config.toml
n_layer = 14
d_model = 192
n_head = 4
n_kv_head = 1
head_dim = 32
d_mlp = 320
vocab_size = 4096
activation = "swiglu"
norm = "rmsnorm"
norm_place = "pre"
norm_eps = 1e-05
positions = "rope"
rope_base = 10000.0
rope_fraction = 1.0
qk_norm = false
attn_scale = 0.177
bias = "none"
tie_embeddings = false
parallel_block = false
init = "uniform"
init_std_qkv = 0.0386
init_std_o = 0.0
init_std_up = 0.0386
init_std_down = 0.0
optimizer = "adamw"
lr = 0.0024
beta1 = 0.9
beta2 = 0.95
weight_decay = 0.2
lr_head = 0.00885
grad_clip = 0.5
warmup_steps = 218
schedule = "wsd"
decay_fraction = 0.732
decay_shape = "sqrt"
final_lr_fraction = 0.1
batch_tokens = 32768
seq_len = 1024
doc_mask = true
train_tokens = 146400000
steps = 4468
dataset = "wikipedia_en"
Each number is 128 + 32 x the weight over its row's rms, rounded and kept within 0 to 255. Layers, rows and columns count from 0. Numbers have three digits each. The size before them is the row's rms in percent of the matrix's.

# gate: layer 9 MLP gate, 320x192, rms 0.07, rows 62-128, columns 128-191
# up: layer 9 MLP up, 320x192, rms 0.0652, rows 62-128, columns 128-191
# down: layer 9 MLP down (transposed), 320x192, rms 0.0627, rows 62-127, columns 128-191
gate62 098:244122138098126202140111162129117153139094116152109122117112146166088142142106109126132087148050108153204167143119180141113124066114129095128134096104070121166077152063162134126081125108059113
up62 098:126122156167181129119136182148188150140146133141137131088130121121103080087166115086127143049189126151141157075095153169112149117112138095116103147121082151168147213183139195147061141103162154
down62 103:166123118149097130129172163126118107122136136141066175132088190139166109186155136116116138134110126152201159131134148124137141168120101185093177062120130141118105157119129111084108142164120184
gate63 094:179086130132147126136122121051084077137152114163126130127119127140133126188117112160090119107199114100150162150135141077077144085126162091116118097143165128098117122144140099151106078163089193
up63 098:145132112111127085082152152051086095084142124149130096239128127130110092145098142159139152141117118114154157184161156112102146122167077125134169121150164137064137078106161084099143127199118160
down63 100:170079068111138045104131151106215125132137161108117103177147091157050073124122146116172158167053165126090125158164143169165139078161119124165138092181122127076146127096183066062143136138140123
gate64 098:157161161156142129137109094109117080118149143090149106124175175084112117170075148105125104135091136191149149146106117111092157147085131130121103122081121156129124124043137156099124117122170161
up64 104:160120107203155122173202103171153083084111117111111119114145150101150090117094063114145109077156175207131097165149145189150133176099109168151120151149146110135121102109140105156087124101125175
down64 099:097117115129144174162114096108207133114110096074144143093086114113135122115105125133129094112154137151161126079121132093165143079113085120114072162115159125157124114147090125152140159206164097
gate65 096:109123146099092158125107129134120158093230121144102146057094136129119134194131092149200056068081139144093148118111123122144091209081061239195175095116165108164183161055185165135131115138178129
up65 101:145192096079106087112177152102139102153073155172146118126065178109067088114111129160093109111201142096113083174145147109081133094172178147105161144132099112102151097091124145064161127071075153
down65 100:105089156102141199161080126124068146175136086087141126035185189149162193108114121140118158098099096122150193152115141158173078138090147108158071077170115087171149117101136116114074151150156151
gate66 110:100114155130114110183143089203098138113121130173140148169145192085146142118167139140146171131117130142132147168136152148138097129106144167136132071081141108140103193096130116100143076102124129
up66 101:118079121106155135209143128138162104100069156193161181137178122088135143096172099132137138130160123159141071153143138141124122118105189142077008208116124107117107124191108134133142116085176160
down66 104:106109151167131157117100153152175088055169075110127099090125089112078130117110115158077099140123113136159130171120208171132097138130104123060084084131106019134149165131162151128127085170173170
gate67 098:072175130145167180163133130146131073107154158120127158121118164161113089140167085112169155112098083072135112141152163120121179120099156169113139103170117130086150142114151194118160097115171143
up67 100:132141086185156125107120140111125102150180093081111176136163118116102079113105152177144050131100073130113066206138087146088143142144137177147141112128063174137183135098142116123110083106144153
down67 104:116101115101128173165078157097119131182115127137158136067136180138084106100054071131144129119098105121155129076104064107121122166080073094126130120165054134126092101179130084124129124149124149
gate68 100:132129190159163133110132178135126184103144105108138133127177132089169170131038178114124139143109144193146133075140091095128160118187077120145078103098083125112153154140097120138190087164119137
up68 102:105116099088114117089146151093105159136151098146158160128051107126081103132077158147141100129139127133174148141117123129089132096137103210167127161113113094140053088177144155105135140115135090
down68 104:119117184134152136150135125128135166147168175129181141073090200192109148164124119145122102082091172155102129123165117154126200156133156099144159095149143133095120053134175168133116203111099134
gate69 099:172187159137133125169137200071108131120063164143144130107105135091158103174128178155125122121141147198150130137177128132128150140093209105116163138095123135080117104144101103154179153100154131
up69 102:146113140103134117159127157083097177138130130182106095187095120152172109172128197139215142176148151146160147119140115111129194119141139145168118101072161145156092159096120100080146093165167137
down69 097:164158133164155095159150142114158131142108129088187120092152080159092127102087112121124133110138101103134123131096129117099123120149103113143176183151158086112065092114123140160175038168094168
gate70 098:108094143165147125166107125125100164106153101161126136166089138155105163212177097145139132112101117130060130151167155154069122057154108151124162109133094125113094137136175115126110144125087152
up70 101:111105195115161088146136068105170140129147077087099077205112122173108144121121090145130129145118124097117131218133125139135122124138163106151149120138095165150134110123133123114079147150117094
down70 107:125121193167135086107151089113178093145076118092106144138045110126118150098119112169161150106149115122108061120122111110162141097155141112153118145087128210120140153125166109113148088173148119
gate71 101:206198188145169153118138135146114119130153155132144134091184116108177155081082128135166125128139108081065119121094154101119138064137098130044079108104143121065087090110133160123163075126094146
up71 099:154109099126128131168130098100132092124141094151146149066143080117158131090173064112113144132202126144130096149129085187091116138192130089140095123169173095096097159195094121177136094195099105
down71 102:131104154084136144150172150138158069129105030169140139087101171121151162082124079146124186143163128125177088138136143154116150149157109083199119127168124134128151124094120158145155121117162140
gate72 103:111100150119119124139162132140112142092155121175120112154143131134118171179102126145137157098071125099079147116128126108176125121081127114151120105123124133071130190121192116192098118136128136
up72 103:156118130097174176106079117156156130104100112134122137125119108127129143091187152105112062076106114088123145089105152123125156206109172108114095130059175147118129182150085131157172132134117148
down72 103:095133138135109166060134105100111091141080147193141126160131121079110107166160122091123153136126121085137142166174163135120112119106130081094121131087167115162106138175138122105111151057077165
gate73 100:157158136160108127139117125126172115102081142130089145107125142069124117182114070138114103086072122159156140110130049165102125127075149186154144114158085157124094112074117176083068138163132149
up73 104:148109094158148143112099072131139113102111098085145109095079124118099118185114120116117172149033078148164109100081084144070105145066158087147083113191096088118036166113087125117110075141134132
down73 101:124120077091161130103122100172157102124146180122140178092100168122126123105175036172171145092086115138153191159149134118134099099094112210124121127153088206156150120123092140089118120059169126
gate74 099:146112112126114125176196186213122155129136095142113113114165136165116166122126120144169090144129084132088092157104087071150067096095123106124131113143160112088109144088146099131155149164035216
up74 102:168144085122181153124099068126127100159134124078086078093129139117160106129096146126161103084141140151178142080062054188106075154139129105110080099128115179149131187163083112103138078188102122
down74 104:157104069167175149194171145126141068190119130116083139119181148158173100148115130112122098152166140111143101153094057158143109119111143104167069113125195180099102155121151074166103107150119162
gate75 099:117140136135192111128170089157127063123115149093157203084127118193176152190148153138159129130122152120098115130139125086089095134148119149054117116146144172125168098132094163116193070093163140
up75 102:094141104185097152102194134085142128142138153108108050088110133093099119113170124170089142127125115167167148151168105156057141129109106135180078162116085121111089106108103099177144171145143146
down75 103:096137153109156130100124125141103153140098141116117153133092101104141132136173123206131177114137152159117095127174136087127108116100095117117043124162094152065088091125094108139140125139152135
gate76 102:057091141170122117125157185117181063175160116168108145149113158158124142104142151165125110185150090116130118141126149113176159111170124178097118120137119110145146117156084074140144045137135165
up76 098:114144206069095086124177126150109157153113116124120086126134121118104123150142131091126161085134153090145106172143165140136048146139113098164145107153177110122155126157146121105104195067090138
down76 097:157152108130135089149147163175110182070166101113126083101128144087152185087126095163141124120156128150143126168100040089091127121128077071187119132117108152111159123187115170106108131126058151
gate77 104:158084152120076126148142122118129151141171127145156131193143147191149199150119169103131142104091106155110126135179183107119109156140139138191082137109141182175097083184108135144143139119129142
up77 101:085143186075099126092133097116080134166141109112128144118107121106121147168123172080118147178138108150155127151173185082116091092104147145161133146158169152056089140112038057170151096116130116
down77 102:169176161126064128101148063100134147084084165161160150214118131137162190082158144148148109144144163125197087123126114190125116171106112094106142161121115128156178148125113125121064093091159188
gate78 090:176055132088115121164110113158117147096163170098077168098179130115153117139133113071132153164130104089131196060112137119172153106121141156136147076094112086138140187157106159091152099164131088
up78 095:115155141145157113139138140130108140055101120134091083115082124147151141191123128148124054144166153152152118144178149132091099138116119090103135122125143184121135119137162109121097143086158181
down78 093:096111158069098137192120147177157154105107206158183095112156158142087117156100088110102093135151175107153123112131148126118151096125139145094183087048083158094129137131142192114117087151095119
gate79 098:146120161095150091177106197161153140131121153105136089121115089150132122202152150198135115108128165160180173070103139125143128130181149198128176096124149128154108168146105144071155093130125179
up79 100:122168054136105162138142161036170189185118146131138120109178132100128116137138084129187131118115127054082161153164099146118077096090154142130114146135118146124166142167086144162139077080143092
down79 101:149120114133130122139152053052116165111085073116093163115154090131090139124153148146127184121127082143109133112210140146147077087147138148155106152120114135168165033132099146113140115163105135
gate80 102:123202178132168138130125196157139110142061078090095095123153130128116154165057187154101084159139132105153112109135142117152160107150176151130133174180123118149108138093138117095153161146071111
up80 099:181109148126177106131108099139094174110120054117155074118115064101103137125132151134133132193099099126132182174153134157105115144124146138120099136101189106110086144113076099075107120054152116
down80 098:124137116116132148089131155106117086068147145150130105157129172064143110100086146079162229099097115131157048106158158176093124128121101142133158134131149155147100197098064109132114151166099142
gate81 094:126125155166178102164150131114173067130226151144165137132140173124121129137107143137138077097165108107076161080106137081185132154085155171125114131171125127113153060162099146110155120177150182
up81 097:121126161154202098156146117110144046125208177132172111182174172105123118161127080126139102147136125087119157113135159101209119182124147178173176173153131135138148110149098102121089122153188126
down81 092:166134138103122120087121095111096169141112131129114135159106131086179171118123099119133205084119159090166101091123132182105125106135128137139152159092203159133077215098124130114066081128090115
gate82 099:110132126106148096102124145147121105166095061112109126118111051128076124084108105087160171115152156131166083115139120112120141124089110098113109083118129070059110171146135185128194180137119076
up82 101:136140143138151128147142146113139160075153177194167111113110189160144106200166111129115161097128111154159139113215128161151112143159082175194119138175128195156181129136144066121090046145117149
down82 089:128115112102151074145091087147128149131108091128068143136153067084110173130156128141132097146114120111110091130092137129155112118117137112098105118081103059157093095161132135123169142168127139
gate83 107:108054172115095088140135092130122129106071153189126151148116126110141100096114081159083116158079100150148215112138255123176170147118109143160139107145200124134094146191186150087164182122091131
up83 106:130149085118107177136179130070118116159122138197060131129127141122122158111078143170140126160119070111169133068130168113179121112169117142141063182172109116155119099175141148164133166134126152
down83 108:138186126121139147126158097134145103140105140082138147081163064078118136081147091082176113141080150108121155120142146120093066130129189114139135120120111155199155092110181136224111129095132104
gate84 098:101077139124123125167116189169132133104090096138124149121097103159162167137163151155102171134150171091152096118193131075089147191137148154068144112082126128105073083124118109086155143117155063
up84 096:148088158112161112130159100189139159100109075128137109122176072177099169120119166081065130131094146091157115144087119125165135102113159103141146142091151094164080169102126080153130162107122092
down84 090:138138116127074142096136114129202161104168148146149133155151144116132082141085121138158100175157118168106133141123132168127120140105113131169112134176141136136129145174096117129181135125104160
gate85 109:117133135092121170169125108137155099108120132110100134131094149101097105145142128143107106111160134156137081135125154142127166151128121171104143115165155139024211121123128128098112151140123180
up85 108:058135100103084126142099106115142134154121112093089071114136087069103112148080112101106218104162067104125124086046089182107154123111096137096105151106129136150075093114129103204162128143123136
down85 109:080105151100090188152147137140194142098129122188087140194156146164122117161081179155129151118080169106108092160168156157122170142128166161096162102073119071133131130113044159198161110141155205
gate86 111:130142135132152156170086112113170106149125164099082151143138162133119098122170147107140172115100125111103088095145138125151120140111127075068123109158117127150174145103108110112124141129098108
up86 102:099124129093156120151140026092124099124097135128064128148083095143158117148123119033104145145173098084118122148113127101148126164093203077143167147147156172160101156139092090126076159088102108
down86 106:135119170158132090105146103146121133117142148117165132134144150151143165131101109158146151163200163151164177003095123130133141102136129124188087130079098198117067106148114117094133179180112176
gate87 094:125136157166157130144049127080194144091102120107181157134152112124121138100051138188175041121141134139153105133130176138138165120164195136105136179111095102098168103160112140096105107100089143
up87 097:153163104110209079113098121146070124108156168180118160143135123162144103175133142164158109157141092151131168123033156082101140111186132051136102106134182114088067176112134109158059121156155092
down87 099:120143157163184104121141114147119080145151166114157143154132058065104120156117115172151102134115135107108091110102158187109141095088154105162148159127116071119123101104175223132139111144133094
gate88 093:077084164123145108173155081177095189095122151143072069149117092079163112154162114094121121110103116125124172192130137124101113132082142107178166117161123105132082204157101134200077168137147085
up88 095:099195158109123122149077104167121137141102125079110151048099098121130085174110097129134096100096128100161119185168132236168130141095087153058135109065177098080059140091121107068106120169163099
down88 096:125172096140099133148144176124115122122159102100111095082088089158157125075137129115112152137145051130143098103081124080159203136115105128133094120057104154176125150148090102135143160100164161
gate89 088:149071194161116156140150082128126181091120128136134186059139119106165182123069134190100165143116127119134106090143061154105131167088110109113103123137066140073085088113058174109162120120090074
up89 092:137026049162100129151149175111168119108149142130126110097099154119155129104047039180127097167164169127146080114174087151113105119057157213105215138147135136075091075097127136094157106117125110
down89 094:161116062102159089105121155162131092055092127153135168178082148120141097143108161103146137091148153125124113141175055163112125130140179130144167065158172114151072102162143130086158098117106176
gate90 096:167115160090095146165143125111174161127166104144193128127140169112119116177069119160109051122103131135122107145151107095189116127162140145100146131137109161090111063079091144103119108110147137
up90 099:177128165064153103152164137147100153099206132131096112103132111142118104190174070182105136111173076119093146117164149214157147121163105152108176093152138098106111109115142115129127156123118079
down90 099:138221096045132123109139134196122177154091166133092128167084158135097130144096078188112093147104138133082101126119150136161146092131094118152093155143107138171137105053127110139100120218148116
gate91 097:156109103094135117120109149128144150132174162082104137107126160117105172154109126179094140141156130057079132196154133119123115101089186156129080106134136101109178128123173157077132109124101119
up91 097:147109102183111138087092188135135116137118116095182128146122115065127153101145177129079083174092168132113123121050161161144109102125156118172152130160134062099101146098098060134110137119145097
down91 102:144149134132167111114119141134123124045082141153120163180109077105149144100132105096079158115128155118137071085154084072104103092097100083147126132102132140188142082148096103140116137144151176
gate92 101:101060199138095138141149095107107180103111097147086123194196127130134150106138133130098173144108093075041162228118170145110122118081095119122139107097107090116079140094181111098115158071119120
up92 100:148180161151160200149128135098145121074136177126109148121111146089136058166123115141133083162128112157144127103086155084098178165118110121132161098162107119062062122125077213116148148135151129
down92 102:107122154128116150119186106166100165111106110145062111163167101147140146103141165064131142165136142132148129160177139117129129136122142118099138225112163123109101135118121139115160151102047035
gate93 100:115182147145144128117098142086105168149184130149137072164093158122091133095073143208159136125116094165181138171100138111036110121151161163145135090060099128068117141109099152089102140088105106
up93 102:143164131130129129095186087096146169151118065135096157072149160084140083166078147166154083140084137100108111128115062138124107137116154164165133111181081182097101084076098161103099169148112118
down93 100:144147166202078137197089165118130117154118141165131112159092199115122118105126130117207096056167163135138122148114085123086107136122164119132159078144101151093095154129162150125104184153078162
gate94 092:144128195136106123131168093098139156090090076158178124164102157093104181153162117187133058152157137093070089149148103082160148169079128178046135114098105109118120131137170132111161200115099106
up94 096:096070107100150074132147129135181112201207138102072057091155113191141108159090133144132122117082094117132177150109124151092125088144147082202117122134131195131142093147103138110117110129110139
down94 097:134052117119091125143133079131214116122161136103083136146153114098124139148154106199141142171114153112128146189141180098143129123086146135088098096078067109101134134150174101101130140085079092
gate95 098:120076132171139129150125148192082156084153113132145137089111150097132125144085155143137161168094165078104139112095113121158112077103089128140071063153105128040071113110164110115107133162102132
up95 101:097089135109133163059175103119151156156129105190125130161078160132089149116161120123107149082128134182103101103120124086130149130135100184100070137164111127186142092148085099106160120094125170
down95 101:112114113149159122080124160102155120103133185095122182172126100143087130108175110162152145129187177112117108061069159147197148131085093126095122059239116134155171158196046106149135119130150146
gate96 094:142111156095106095153089098101116146148090083126138138107184131127121124132163103120157152102094164121147082134126192106195110013174121173122199095117069095134135164129157126133114099077138130
up96 092:103137140086154096119094180152129144160103123113143108111154129072102091140120182103154130065149156131164108086129177062128092069189118074132144079145163128115128166150132114079090100147147193
down96 087:172117132177123102114200116146155143139105128086117086189132076079093115119091182146109133161132149140153166102148097179076102167115092099119135190121168127123136127138122122118124144145129136
gate97 109:112179137064120129123148101120079088139106188191075157087065151128157151221088090132086078107112161130162159124137189140085133105145068105153128060149175115160113133128162130120096118148141162
up97 104:051135143168107126134092104104136123077174136115136152151148113131159132139101119158141155146137084104166089109155170163141179123141149163111118124130085106141082166102186071140156102109136065
down97 108:084106099123155121179102191051105106101109112030106080153166137158121138125118127125159130122138095160085119125106101116064159129103078165176126080160176133119100184070079168201130141132102120
gate98 109:117147089139121111116161151152063133132126127116165179099162133157091164154173112130112109120058126127100141104124099161160110110106168140138170080144177120129141162159096080112114135107106146
up98 112:069142113109144117171124098132109142132144090089169132136112098145104204143142195156164205168158129153108097085164093233096173049133097182194119127163107155163069148138133114139111124121157078
down98 107:147131096100173125163160139110081129178107083134115131108121114114089204120104137180148196133064173127178121204108165148124169108096127141141089109129100041101064139177106130131124141108147148
gate99 091:142117154137100074149123120174091066135140097087150149156160109125129141116095137185177127111146084152135096108140154086125157093162101114091113108189148207150117108178193184139133130093091115
up99 092:169137123119136083109108084164107102118179160138122170188170083077113135108102136149172085111135111159180130118087149125104133117175064107082103143204176151136110151187196172164135143117118083
down99 095:144127162074124118058068089103126137118152182137008143171179079066160121167147112154141094143151122106159132115141187124109174171131099115116082158126200040092122094122123083138148130086128107
gate100 109:071109076132143138169175139104158108159163157138123062147145150136132072165155118134082158112154090104137146175135139118081090158093117133123152119136138149174129138077125139129116146127108133
up100 107:130098162194170137157082168148162133174128112120107172099131116114182140124139143092103136138164096160085122146167098088171162145176130119163128169140120155083193137109048120124137141161167184
down100 109:159125181171094157171169193077185170129139142158165082153150160129113140145115158055113104102104118096088173164085143130124128149118148111146137111132094141164151134158166086153069128123147140
gate101 098:098129135095134119126137134143092150115123126186074059151113132178146170199172102124127182143077151093104134133129104125126093108146090096101121116175125082156138125176178155140167201134116198
up101 098:165112151130136123096128160123178079153170067181186152146142104110109224157084156058175154134133071108124088089156210070168165114164202098114137138123146154128101158089134151113148087109143089
down101 101:111116090118103077146096130134147144110095136138134064125132164062200105104098106120141126126108117061119213153125135101089088078062099092105136121084118163165126115151175163139175109078140085
gate102 098:101136045202176138131126138112125107097150167097166150129132135070070117081155213135118157135138077144094142166131128154151119170130128136093068107120097079142144095098123122111090137086165146
up102 098:115121076142150117103094102080102115114126112143103051099132117116097127109098131144128177128077087077094165135097113173137120118123104162143150102090129098144098175029135099190073110131150126
down102 101:197092153175144180103129132151174159139115114158161146156145159183114131211083080082087128165164064175163140130109120152121129098124149124146090169175168167169113119111182158113090169146170099
gate103 103:108120139179096157166095139165217098088158090191120115085093109088076118180144174139129127158128105120137129122131095124082142114103132154074133107086096141118116115111086145081047145086141137
up103 101:188113101122163193130116081079117117108077118151103079124155128126093162091047112148116108168155135161095127098131159128137171142177236131113154110123130101134126112101128129196186126114088098
down103 098:129113102127136085179149150126088123135063119186104156124168184132158146104133041154118138160142152099120144176130078102150119149166137100162143062169138139070079096142104127135145147081105145
gate104 119:119158131178131152193146143165088125100104181208198164129071164128110193108143156119141185118122126163120194108138160127114130146110162176082119115123166156094175182147108155167126107074090163
up104 103:106124093152105141136136119073105152105209096088135148092158165167122068161108112116137095108126125143082098137094157088128094138126112094168116097179065109163077113146125099122159128154141148
down104 101:098137106103159139150119163160038121134162139113109176122105168168136063199127184118168120137201170119086115128084093033067182134131132123165119110120129195112112158113082100110148152081129115
gate105 094:185169094185155186132091121120128129123091181159087182095160147135073117143079137183098139114097153101157155061109129075108193163101125115166153134142129159134108130121166139157142098145110131
up105 097:178106084105124156133108065143099126156140116147117095119124132149150134112066165137123158167112103095126125081079154124161097123107126094228151172125138155164088111102130095075159089138129124
down105 095:113114194114100182094115143151145170166156160134133123139118089157133151163131159096111143093130148075125101141124137149134134114116122083162185145156090125181114131074084096073126098160104088
gate106 095:163119153165142119201150116112141101059131175102165166140137097198121098175118124135143102167158092110077099180087154164107126082122158161179175119117134199140168149137132146121113080164072127
up106 099:153099111112119123075127110152097122172133053077113136108175149098181174139137131109077164059144187160160127123188071116139111141090139138132102094129151100122111092128104105084135154074106118
down106 098:143138144177131118165210141111124139105128121076130186193191168131146168174132091166150174119133164153114173151159053148145119086122143133142145135157086135109159109083171072119128137113026103
gate107 101:172135127107111085110102111132074175086146116162127118133118132071105123115111149192138161188140095116151157156131168112118088163088157146152178105019192081171121158064144096087136073091070113
up107 103:124164148118094106129150162098124184130169170152108099130086164199128161051127122109133097105079097152214154089147127133192145150125109175116151093067191158126082177115172154131035157070146068
down107 103:079189114121061127136127099125071202188148133076116078098079137106129135070127141118169108137141168104120055093061118112145129120176111081056089087126133127158075128095123069120141136098140110
gate108 101:160125061123157091152148140127108099082169159169052119121172159172153133136149104173134126145163139133124079073155158131140143136111155154161145125132118129083106124085096147009139085170085148
up108 101:110135127066122146111092105187106160104107087100111075124071101153136071105156129076117095155116121128205145183103161146102139094132081116031149154109167086153094155123105038155142124120169099
down108 096:153191124170132180178150170126086137174063172113144158145110204112175104058145102145186148106085187167094089102111144165136094142132149157083124074170103111086178123123153166152163117104153146
gate109 099:096109154099102114136131139138087120104078117081106128140069122121119115123057146143124175175073094148113151097126177206112128148119148148136192128171076087062104182092145127143108151079105135
up109 099:129153160086111166139113137104114163108085136138042051149084119107092099075161067128107110191118122101126142110109106162114059174101119118157113121184153127125117111139130136153095165105128139
down109 102:160116127106133142100133083159122170154166142116066115116089183149126102059148135138147169176126097090156201095121119112146063121156101082120073114070178159172134043192133094195141116147156135
gate110 101:159121141086145149225104102193117173139102169137132105077132126084093139128137158184155093132109116085119166135097196109194137124128206159110187085124112085025127139100133087164168107111048124
up110 101:107166172095129167196130131140124145190107111121141102125117131124064126105147169174152177149094113122097145098164139134149129181102177121165160140184096107108123127104105113130139118105090154
down110 102:098177087101106145113126109166079094151183111128100125125072121121132115127159129127102199149101146173135184107100099174093138144090176124107169074143046140149074093105123098119169124110146150
gate111 104:167137165131115130153077178096130139130093162123135131096165132079133110105128174121133160122187134091122218137204086152130154088109139135123132107114131112141131136121095165137122107070159078
up111 106:118115131189089131098107129046125172114161101162124085117124119107108139119105124105097105145147167061141148203129040097153124100169157098125108138135078153159128113144134131159067150086168067
down111 103:157122114128143139126147135112134107119107151072011126087191164119166099167161113085117126197151158106170162183128115122135149080156063095106129116088151109126081168133164152171109170172102063
gate112 100:128158132153148127103126138108111122090139124142184143141160167125174116140089164198102132108177121110130125140140121109077139076121103117104122149095142097104143090116118148124088157174093103
up112 104:128139138119117097096155138134131143154165103103136115139156104130141143135123099084110123125115147110208088124160050165070086142149101069134138180134186126113105059099068136143157188126161087
down112 105:129075153167134133128134139166143155144122073100108137145091119086122137130104061131135117114096139082097168114115058165089130088135136102195183101186185168100130151123093120118126128100194172
gate113 101:171135125131056144090138079084144148133096123097133101132201158145114151091157178110097145173072137086092148098123139088162087151126142079159118079070147149150128087077160112052157132138085177
up113 104:196158129125122110148094099149141145122071113091119123139168171143113152081164130142070135124117173168106160145151106164110117150180113115168122150138112169127094151124139165080136142130162128
down113 104:135150137116153101082124144139105160177133130058158105168118123113086128122153088116170094108199123167151115140108111176106115178107124063141143069185113150144092069147153167111077135145170116
gate114 106:128109155145168138141216183145149072157136177155117104119131139183180164148181036084105111134150077117140185101166117143054104084127113101172146102149070158085095116134170156140125157120096113
up114 104:156146106108136151173109128093087123111125102130170185131203121107137126184132152147072082123171102099157119193114177126143091107141197152132141149060130093159117189131083093132109139097111076
down114 106:132187106153127170106132093104129109110137140150113157118155146114139142143107126149064049203183080065092109153094123164099124094153166122100170140137121182117136132114134161099136090126166143
gate115 100:103133098137097164127112099090070128173104144083125185118140127090086130104117122149155105089133052107129135187062206096134136127089151135131059030111124123112140150120145139115096066086173133
up115 101:119158136115167094187135152136120173108134095142082080135159154093171150184140201155152131175104141109175178120177167178118111127128101167137113107147126154141141184058140145106156172181149095
down115 101:124125109154147118091142093122049105119163177147124138100077133134133110092130122122071160192099078153072128131131132110106077091206175093111080126067115171178120139117128124122109098170155108
gate116 095:150181084106134111103073044122130082122080124095087093089123111065180111044132121098122081113139136141092080110069132109129130149120114097082074131148149126124140180119118111114141143096115106
up116 102:139167110127098104126116160153104159156132088121137088126132132097088113152102078134073141157145151122129190075121151142081198110141166156130101117132127126153105118146116151124145093079116125
down116 105:122155078085125116091085069145165102108118147133110178181108148135118123167167104150136147144118124112121109171156174155121143120122176103125095172107197077123108145097138111117010101196180104
gate117 104:153140153179147127117156150115149083144153094161185095123139118159124117097153133113119113134193176175117103134153114117082078115136117104124122164109134112130169122135177147166087142141123202
up117 106:134148144087126099093125123088147150091113140009138160206156088155197127106092147090135094118137110137175072167162176117086155075123067156194147150155126103187133100140133083128184127094115142
down117 108:144142146145122129114124130123102111131178100105161154156112152149131104160103177159086114049145091087129129124136125132165104159148064174139127146161117140120112109069131155069096205134111119
gate118 112:148143162137148106107137143150142170133185133133088093084092101169082170112086100152149121117123120090131222114118115093080130124162149087124151073111146161087108170034142150160155163101116101
up118 109:124115127060119135122112116084071119139106109080161125162127126091169104074113109164147116177147145066131148142141137094102114078151127200118101119039063082152116159087159126100132118110094095
down118 108:104159160126111133104104153112104167136157105090134146146085105096105114133110072149172141142083102101137167150125095102151134141188127119122194137136087099150071144097187129116125152099077149
gate119 096:117098170171069102186137167184172131096135099173167140113137090188097136168146141174131120108102173119092124100169108137077134125177193114127109140063141172097100117121118116071110127142120152
up119 103:177150105156126154129140112093135093131102155157135137130147162104146154150069127141128085116090149205158070159115123111070141129124051136130123147125156133120185110163104119123160122154194103
down119 103:152172159138106109122161154085129108172105132122097177106146104144175114097155204134039128142202128113098169147204139128105069137121156126139129127145111169158093153144139141154117166126108107
gate120 102:090162126148083127211179117106087136082124110098135070123144122176111163085100122073102153159160165084128132108142184114158133156073176174128145116106109083109161147081127173101185149108103132
up120 107:130187125092106121145127130123104129115191162078117123197098120147133164096139076087136129124139102060132129133124095144097064125156120095199113116120109137150155203079146130124101079091154095
down120 105:139114101112189115158156121104116144174110079090109105161104174166095148155105135123143128089164130119086113123112082160134185092131121039127130157105120192129101181096123128168117112133099078
gate121 092:092130183139092089090090170088111106194157121090070120100139144180087167168083056131143111102124155112115144161077161146054165166118095116176189107062093139083064108090174140170071144093103141
up121 094:147041099152087159107166129177110113131128100115119132138112074126106155127088144124135119177111138138155187084110112111097066164089041085149117122109142063143117122120068119142164153107137165
down121 096:160172129173112159115143144077102170175128134180120140073162163147145105096161123064121140128122130179152144093101167189120120134154140081196095121132098149123162111097085138137186092158119189
gate122 107:090185112168133201108159122100064118176131188132168191117090153111201144106068156139136131085166103160197113103099072130096056123091178115120155126177150155115088133131071143124132149101104148
up122 103:105121179101122150139140101124071104147158105109104086105119117113175146112147149111146184113155196139190121095098150150123119137124104086163158121171162132121091160140109159201154144095112192
down122 098:105084140130127119154129184086101108151166163140186179104097116139187126181158123154107185099116149092156135167123099164152123089136148107153128202183114108147137084131071104165091191146113148
gate123 100:120160141194169165170149109116177096201130144139154135105125126152142105183142137189147102047181139109141154068043161064073113096118139089122116142103152133184101136151133141145107135063119134
up123 108:141086140115117075064087153161143192151183155161098097062116114149127141112141120147099136117110049123134166141157080144096173159127157098134100078157134111112089167112125134202133111153093161
down123 106:140131130162138121143158137180142147161119162204133080094107100170125093128166093216113125087139094089154163102106140051070120124135112127077098103110154150181140113135155121161120136104140130
gate124 103:124118218148116123152203122147100156091075143172161108121140168126119145064078159091160094085115168175125103145104104089141143156129133151110163149041138081082178152134156094148164163138094160
up124 102:141108102132089149169122142129107112137128168129152098102056119179134142139109124099090182135179130167136146123115142129206171154155195103177112144062140143137119135138095106123127116172111128
down124 104:148099181152113151118088177128127079149168058101176132078140087097135181146152060140114121129094150151137117113126181153152115119101120087115125104069130086106134055182148125070186107159222149
gate125 094:150142119130148204132179182073088135128107170149118104092141118191110078122101160166099073097149134118212116137164153101114133158183113137105197123159137186111099142160128125151129182135130117
up125 097:121120100168081154101130101112214077132113128083129132153113144104108143095139109113147167172080106106088135176078086161117087127065116127131100141042188074137137085113077126155135152125153056
down125 096:080140157119126112157108123106157160165085167150125161120131084106095104172135139129134107129129149117098121175103162175154152142125182118142148125130105103176185141000074146141089123152125161
gate126 104:115107164113112107167049152199115128115074142202159129194155095143084128107150223131166142119148121130149152160117142161153128167100115168107131147076121108161131203166119174136094142078131134
up126 100:159153110147114153141187142133112062138147204130195159136167191110122096160134121141183108119140174132092120124126119111147156159203164149177167150089186193080173140120134060177095093084069171
down126 098:100112136098124096132094124149120089122126097126151135163119085093121152096110104215106115148069123132135147121131149188168136146136115158074091096065090058135133142152145181093131106105161168
gate127 100:087087124139140161146135096133115121085150171128073138130113155116142147077105096097136186107146104171127103139144145120056068130144076140114150129135178138127167123105103132136111137096130140
up127 093:146135054082110100130150089151103052140125088092099071075172120089150099208133105133124087087127108106061140098144153067118085110089139156141107098188148185124093151138128164156145092138088167
down127 094:097068088128125085097178133100101142124156163077132144169111106164148082165150105119142127074113128103129095162102124149227128102048101099134067116162105141198185095112095090118096108126091151
gate128 105:107104168149123212179146137111125125131095143118212219151139111143178138064102157194137138115102109100096159070105168158157155126071140182089127117081098110092130114114127151122143147133128107
up128 104:125177051101189178130079140094149116140104178101120124196148106105169136119090138112106079088115092121134126116132102159124044146131170157107088159192107132122182159163105135109132101142179111